config = dict(
    n_kv_head=3,
    head_dim=32,
    norm_eps=1e-05,
    rope_fraction=1.0,
    attn_scale=0.177,
    tie_embeddings=True,
    parallel_block=False,
    init_std_up=0.0365,
    init_std_down=0.00516,
    optimizer='adamw',
    beta2=0.99,
    final_lr_fraction=0.0,
    train_tokens=93570000,
)
Each number is 50 + 15 x the weight over its row's rms, rounded and kept within 0 to 99. Layers, rows and columns count from 0. The size before them is the row's rms in percent of the matrix's.

# gate: layer 3 MLP gate, 320x128, rms 0.0862, rows 202-218, columns 64-127
# up: layer 3 MLP up, 320x128, rms 0.086, rows 202-217, columns 64-127
# down: layer 3 MLP down (transposed), 320x128, rms 0.114, rows 202-217, columns 64-127
gate202 095:30 53 64 33 45 71 57 63 69 36 45 42 50 47 53 60 45 61 72 64 38 50 25 42 39 74 49 65 70 64 49 46 53 57 56 46 63 55 37 50 42 50 74 68 60 68 50 74 49 45 31 41 40 68 54 24 39 40 25 57 36 69 75 87
up202 098:34 17 51 51 43 52 52 51 61 45 57 35 55 61 58 70 70 76 87 42 48 53 61 29 78 40 78 51 79 30 43 27 47 73 43 42 56 48 32 31 49 32 39 24 29 64 13 27 55 43 48 52 56 43 57 54 51 37 44 74 46 34 61 46
down202 100:48 97 40 50 24 56 69 69 70 56 49 33 37 64 33 67 37 44 61 44 57 44 32 44 41 51 74 66 71 58 40 58 49 66 61 55 53 60 62 43 52 66 51 87 81 62 42 63 58 29 72 53 59 63 47 46 60 65 33 51 43 69 39 54
gate203 105:51 39 52 57 31 56 35 88 17 48 47 34 46 57 47 36 44 22 59 37 49 59 47 41 45 58 46 37 61 57 55 30 05 54 59 45 69 59 56 65 39 47 54 51 39 49 80 51 33 57 62 17 15 77 42 70 73 51 57 54 60 62 56 54
up203 099:33 41 61 40 54 47 70 66 55 24 34 65 43 38 34 54 62 39 53 37 22 29 08 37 61 74 23 41 59 32 38 24 43 39 34 45 24 53 43 40 38 35 84 86 66 51 52 53 29 31 51 25 38 64 23 40 48 55 70 42 47 66 48 24
down203 100:46 70 30 59 59 61 35 80 46 57 51 43 44 59 71 69 45 37 45 65 33 72 73 42 56 44 65 65 43 66 20 85 39 64 71 45 52 53 33 45 39 48 28 25 18 27 51 44 45 52 61 37 39 52 60 61 66 36 60 63 46 34 53 43
gate204 100:63 58 36 37 64 14 62 65 66 45 59 53 37 67 49 56 62 57 33 31 55 27 25 74 37 26 42 38 63 44 50 47 20 46 63 41 49 53 23 46 43 51 50 50 92 48 40 40 30 68 69 59 32 51 76 52 45 55 37 44 45 48 40 64
up204 099:70 70 66 56 42 39 67 51 35 59 73 50 35 51 41 29 53 21 52 45 57 57 56 19 36 53 47 43 47 61 30 54 47 44 29 75 19 45 67 47 55 48 55 74 60 55 61 48 41 43 52 94 52 65 68 53 59 81 32 45 45 45 43 58
down204 101:49 68 52 31 66 72 68 36 56 37 73 45 27 37 44 33 76 39 50 62 56 43 21 25 39 58 49 38 60 20 49 59 45 41 34 50 66 48 36 71 44 27 38 77 63 24 60 31 34 53 71 59 50 23 69 59 35 66 52 83 29 18 55 37
gate205 103:48 41 67 53 19 42 42 57 53 42 26 59 45 53 22 46 49 57 61 64 53 42 62 47 71 54 56 66 49 46 54 14 51 63 45 58 50 28 70 26 54 51 47 65 59 44 41 60 68 68 54 46 56 58 85 62 61 51 58 37 24 66 45 50
up205 104:57 42 60 37 42 30 26 55 60 63 51 32 34 51 65 45 59 79 70 37 67 36 41 38 37 36 52 62 53 70 33 43 44 52 65 40 48 51 53 53 44 48 59 05 48 35 67 31 23 49 24 61 61 76 39 37 40 62 25 23 60 48 62 61
down205 100:66 35 37 66 54 56 19 81 43 64 43 38 72 64 71 51 69 51 55 60 59 38 45 40 49 44 36 54 39 48 73 67 38 62 47 54 33 65 82 40 52 64 57 39 53 32 41 42 65 58 49 48 34 41 19 45 28 44 26 41 37 65 24 36
gate206 105:75 55 50 65 58 50 60 57 74 28 36 51 44 29 45 36 59 70 46 33 64 49 39 62 47 24 37 53 63 68 31 54 79 82 63 64 57 37 60 41 31 51 46 52 84 63 61 55 28 66 56 44 75 47 64 38 47 31 51 21 23 63 26 61
up206 103:33 54 59 62 66 54 41 44 54 59 69 50 18 51 39 74 51 79 59 57 65 32 64 50 46 33 58 23 63 53 89 75 71 66 56 44 38 41 61 89 64 50 59 62 79 93 58 24 57 58 42 49 57 05 27 23 39 37 40 27 28 67 42 60
down206 103:48 30 38 46 70 44 54 39 35 48 55 33 60 72 73 34 53 47 46 74 28 13 51 43 40 32 58 50 53 71 32 38 50 58 63 67 76 51 52 40 31 52 54 46 49 40 39 44 63 59 37 42 60 53 40 45 47 41 45 29 72 50 75 36
gate207 101:35 53 60 61 43 63 58 64 23 12 56 58 58 49 34 25 50 43 42 50 72 56 19 61 62 54 64 69 32 48 41 54 40 72 73 43 13 64 33 47 63 47 64 62 63 25 63 40 52 57 76 59 48 29 54 62 59 69 55 40 56 58 43 34
up207 100:66 57 36 62 53 48 67 49 22 49 33 61 16 24 89 35 58 45 50 21 52 52 54 23 43 73 52 51 43 53 35 23 55 45 22 48 51 50 43 59 62 43 39 85 51 41 39 58 44 32 40 54 65 43 58 59 52 26 83 40 48 49 56 28
down207 098:23 60 39 42 56 72 16 49 40 35 55 18 70 45 16 49 40 30 63 86 59 44 66 65 18 60 41 15 47 34 71 39 55 41 37 34 35 60 54 60 63 69 34 56 88 59 44 69 60 55 59 51 49 63 16 54 62 57 37 68 50 44 61 65
gate208 104:60 63 72 59 54 39 59 48 64 55 64 48 33 74 79 48 53 22 45 22 50 53 32 49 51 61 76 26 59 44 53 74 58 46 59 38 30 54 68 58 55 46 43 47 33 63 39 50 39 57 52 55 35 71 34 35 87 32 39 70 52 46 36 43
up208 099:44 29 44 47 35 15 33 61 58 37 49 48 57 31 53 60 62 50 51 27 59 66 28 58 30 55 44 53 57 66 34 52 20 78 58 46 60 47 34 52 56 57 55 38 71 60 71 48 72 51 32 57 46 62 55 39 20 56 57 52 12 46 29 31
down208 103:39 49 39 57 44 53 58 61 53 79 41 55 39 59 74 56 55 55 50 40 31 42 35 62 28 48 60 30 55 48 69 51 49 87 31 32 54 54 00 84 39 48 33 26 32 63 57 63 68 54 49 65 65 73 54 54 58 39 44 66 39 61 66 60
gate209 100:46 51 56 45 42 40 16 50 75 62 61 53 38 59 65 38 50 68 60 62 41 09 35 32 56 38 58 31 51 54 69 65 42 44 50 42 70 19 54 60 44 50 52 47 59 65 35 44 88 38 53 18 64 54 39 53 65 35 44 24 35 40 31 50
up209 096:50 42 75 82 53 84 41 56 30 48 60 63 57 45 52 28 61 80 61 85 85 51 20 45 58 46 67 33 74 58 52 61 23 61 47 42 33 67 59 25 81 59 20 54 50 47 36 36 56 61 40 60 65 26 58 60 44 59 47 36 35 60 49 57
down209 096:25 34 42 40 39 25 64 35 85 45 49 40 29 52 39 46 52 33 47 45 43 44 53 53 43 52 50 88 50 43 42 25 70 62 31 59 88 32 24 57 28 31 51 69 48 40 58 65 55 47 47 05 64 63 55 53 64 35 36 23 56 43 25 72
gate210 111:62 67 58 41 65 41 80 64 56 44 59 58 69 51 53 35 71 60 39 45 66 61 53 76 65 41 58 53 45 50 54 52 41 46 51 55 41 46 73 33 43 18 63 25 73 46 55 49 57 68 46 39 49 33 41 34 51 37 63 53 77 49 51 73
up210 105:56 43 16 58 27 50 67 55 58 46 41 67 71 55 62 77 45 50 39 31 78 42 48 59 54 48 57 20 51 21 50 34 60 55 44 53 60 46 65 57 72 67 18 49 42 43 32 43 30 38 58 38 28 67 34 58 70 78 34 71 63 38 68 49
down210 104:40 75 48 51 46 46 43 43 34 15 48 23 33 49 73 71 58 20 54 59 65 49 44 35 81 45 36 49 56 52 57 39 31 43 46 48 29 52 55 70 36 57 51 54 59 52 63 74 66 24 83 35 20 32 49 47 29 55 45 53 43 23 35 15
gate211 103:70 74 28 61 72 48 23 62 52 41 19 71 16 33 51 52 59 66 47 58 57 55 39 42 49 47 35 42 78 66 24 47 31 36 67 58 31 50 47 56 50 58 45 60 81 57 41 56 69 66 59 85 43 58 41 65 56 42 74 44 43 52 50 45
up211 106:66 44 61 57 17 31 46 25 65 72 57 57 48 50 54 21 19 43 52 34 33 47 65 29 62 47 37 43 50 29 34 66 63 52 28 60 60 49 49 64 50 27 38 64 24 33 75 43 47 52 59 64 45 39 71 56 65 53 28 36 55 37 44 50
down211 105:45 60 00 49 58 42 62 30 41 60 53 50 71 42 67 43 56 53 61 65 35 31 36 42 40 24 67 35 81 57 70 39 63 26 63 70 57 54 50 41 74 32 64 69 48 71 56 56 70 31 69 91 59 63 38 41 60 51 44 56 57 49 47 34
gate212 103:65 60 91 33 51 43 59 52 42 45 39 56 44 22 54 65 41 73 44 39 45 64 58 75 75 46 55 69 89 35 54 34 29 40 51 25 44 41 37 55 64 66 58 70 54 54 50 30 29 58 55 43 33 36 29 67 44 68 59 60 52 41 43 33
up212 105:99 48 59 43 52 44 56 36 50 69 59 54 47 52 55 46 54 48 38 48 89 63 59 51 34 62 41 40 46 63 45 76 50 69 61 43 33 64 41 52 31 52 42 62 55 50 37 48 14 24 79 61 65 34 68 62 46 51 47 28 51 39 53 23
down212 103:29 43 26 39 46 34 53 37 57 51 31 54 29 57 73 99 60 62 64 57 74 49 28 46 69 24 38 32 62 68 49 43 28 20 62 42 74 47 60 36 70 48 35 41 57 66 41 59 60 68 38 49 18 50 38 40 71 56 48 42 36 39 67 49
gate213 097:39 53 51 51 35 41 80 67 49 39 66 59 50 68 48 39 60 60 23 48 41 74 17 34 57 36 48 45 57 55 51 41 27 58 53 73 44 37 48 57 44 53 43 71 53 67 50 66 64 85 59 50 42 70 74 40 34 45 38 70 46 52 43 65
up213 098:53 69 65 79 40 28 62 73 62 60 48 54 56 40 25 42 70 28 73 88 68 48 27 27 55 45 63 35 52 49 35 57 50 54 17 47 33 37 39 41 28 57 52 52 31 50 37 73 71 38 34 69 39 66 26 49 59 47 65 61 65 53 24 78
down213 099:43 43 52 31 67 54 43 36 57 62 15 28 47 47 58 51 33 48 49 68 26 26 36 57 36 43 33 68 21 58 53 80 29 36 63 52 47 46 57 47 57 37 63 67 28 71 39 42 41 62 37 28 55 29 24 55 57 66 52 53 65 65 52 23
gate214 100:57 52 75 66 33 30 54 60 53 55 69 47 40 65 36 32 55 36 88 38 30 56 25 60 46 74 54 55 33 51 40 58 63 69 53 42 49 31 61 36 40 45 53 40 52 52 47 62 42 50 55 40 44 37 65 59 41 28 69 52 08 50 26 62
up214 103:35 75 63 39 52 64 06 54 33 64 41 45 66 58 22 35 23 46 63 18 52 62 39 38 39 59 44 30 37 43 52 65 48 36 47 87 53 51 57 59 44 50 26 73 52 63 62 62 43 57 43 40 48 78 79 58 71 75 57 44 51 86 44 53
down214 104:40 79 70 43 52 73 59 36 88 39 59 61 53 48 56 60 36 52 46 49 63 43 64 60 67 41 46 43 74 64 68 80 58 59 49 85 18 47 21 49 74 56 61 29 80 50 53 33 63 27 55 46 37 22 52 32 88 68 46 25 62 33 49 42
gate215 103:69 74 58 64 63 48 37 48 66 55 61 61 43 34 42 58 39 46 53 50 81 91 20 46 59 54 45 17 52 64 42 72 54 55 49 39 56 38 52 42 50 50 81 53 60 71 33 44 84 40 71 58 20 54 11 46 49 37 93 61 49 65 56 54
up215 102:32 31 38 31 34 21 47 39 53 33 50 11 66 41 31 28 34 56 34 55 53 52 36 45 46 54 64 51 47 48 53 62 60 31 57 44 60 43 67 56 42 47 42 36 54 50 81 28 21 35 41 63 53 65 62 75 45 64 71 38 95 36 45 60
down215 102:62 64 42 42 21 42 41 54 45 65 31 36 64 45 60 72 53 51 43 47 40 13 79 56 44 42 48 52 43 56 39 30 46 26 66 48 18 58 70 80 42 44 60 53 66 48 52 57 36 34 32 49 43 31 58 51 62 69 59 54 53 12 66 11
gate216 106:07 52 48 48 62 63 57 68 54 59 71 47 32 47 35 50 43 46 59 19 37 37 37 28 30 49 20 22 59 70 45 53 37 77 30 45 44 48 56 65 71 33 35 71 66 51 30 65 52 22 46 38 52 60 36 44 53 44 66 59 44 53 29 47
up216 102:36 40 58 65 77 33 41 46 32 22 42 63 17 38 44 39 21 46 68 38 38 63 36 57 21 41 57 52 55 42 62 61 82 49 67 44 61 61 53 65 45 44 21 52 37 46 66 56 45 38 65 44 76 77 59 56 51 81 18 33 89 52 26 26
down216 106:52 52 28 44 24 42 59 43 50 39 41 39 52 58 58 38 41 61 45 36 66 25 62 72 52 37 54 61 33 78 36 56 63 39 59 41 51 55 73 73 30 36 50 54 34 58 38 39 59 60 05 61 41 64 37 70 15 37 46 49 46 43 53 73
gate217 094:80 49 45 37 54 35 37 61 39 45 51 24 60 14 75 51 40 16 45 51 52 43 44 56 38 59 61 43 48 64 51 34 52 54 63 88 34 33 63 53 59 61 30 60 76 45 46 44 25 31 39 54 80 62 46 50 25 38 70 62 52 56 40 33
up217 092:57 50 58 55 26 58 53 64 44 64 51 56 42 50 35 33 18 62 43 53 64 32 34 68 24 56 34 75 48 44 44 80 75 76 57 63 64 55 46 53 20 72 42 44 39 45 35 62 54 56 29 63 36 57 63 49 51 72 41 27 45 35 52 59
down217 093:42 52 40 53 46 46 52 44 53 25 69 42 45 50 51 75 72 69 51 43 55 85 70 39 70 44 67 35 66 50 43 60 73 25 54 54 52 42 60 52 70 46 54 58 50 55 52 32 62 68 59 40 60 49 46 30 57 31 42 21 99 62 43 37
gate218 098:46 46 40 43 45 59 69 39 64 51 55 10 58 37 63 54 60 38 35 05 63 55 60 65 50 47 58 57 58 55 43 55 67 58 57 75 44 53 47 51 87 90 70 59 52 14 46 62 51 36 48 47 64 66 60 39 68 52 64 26 57 47 31 62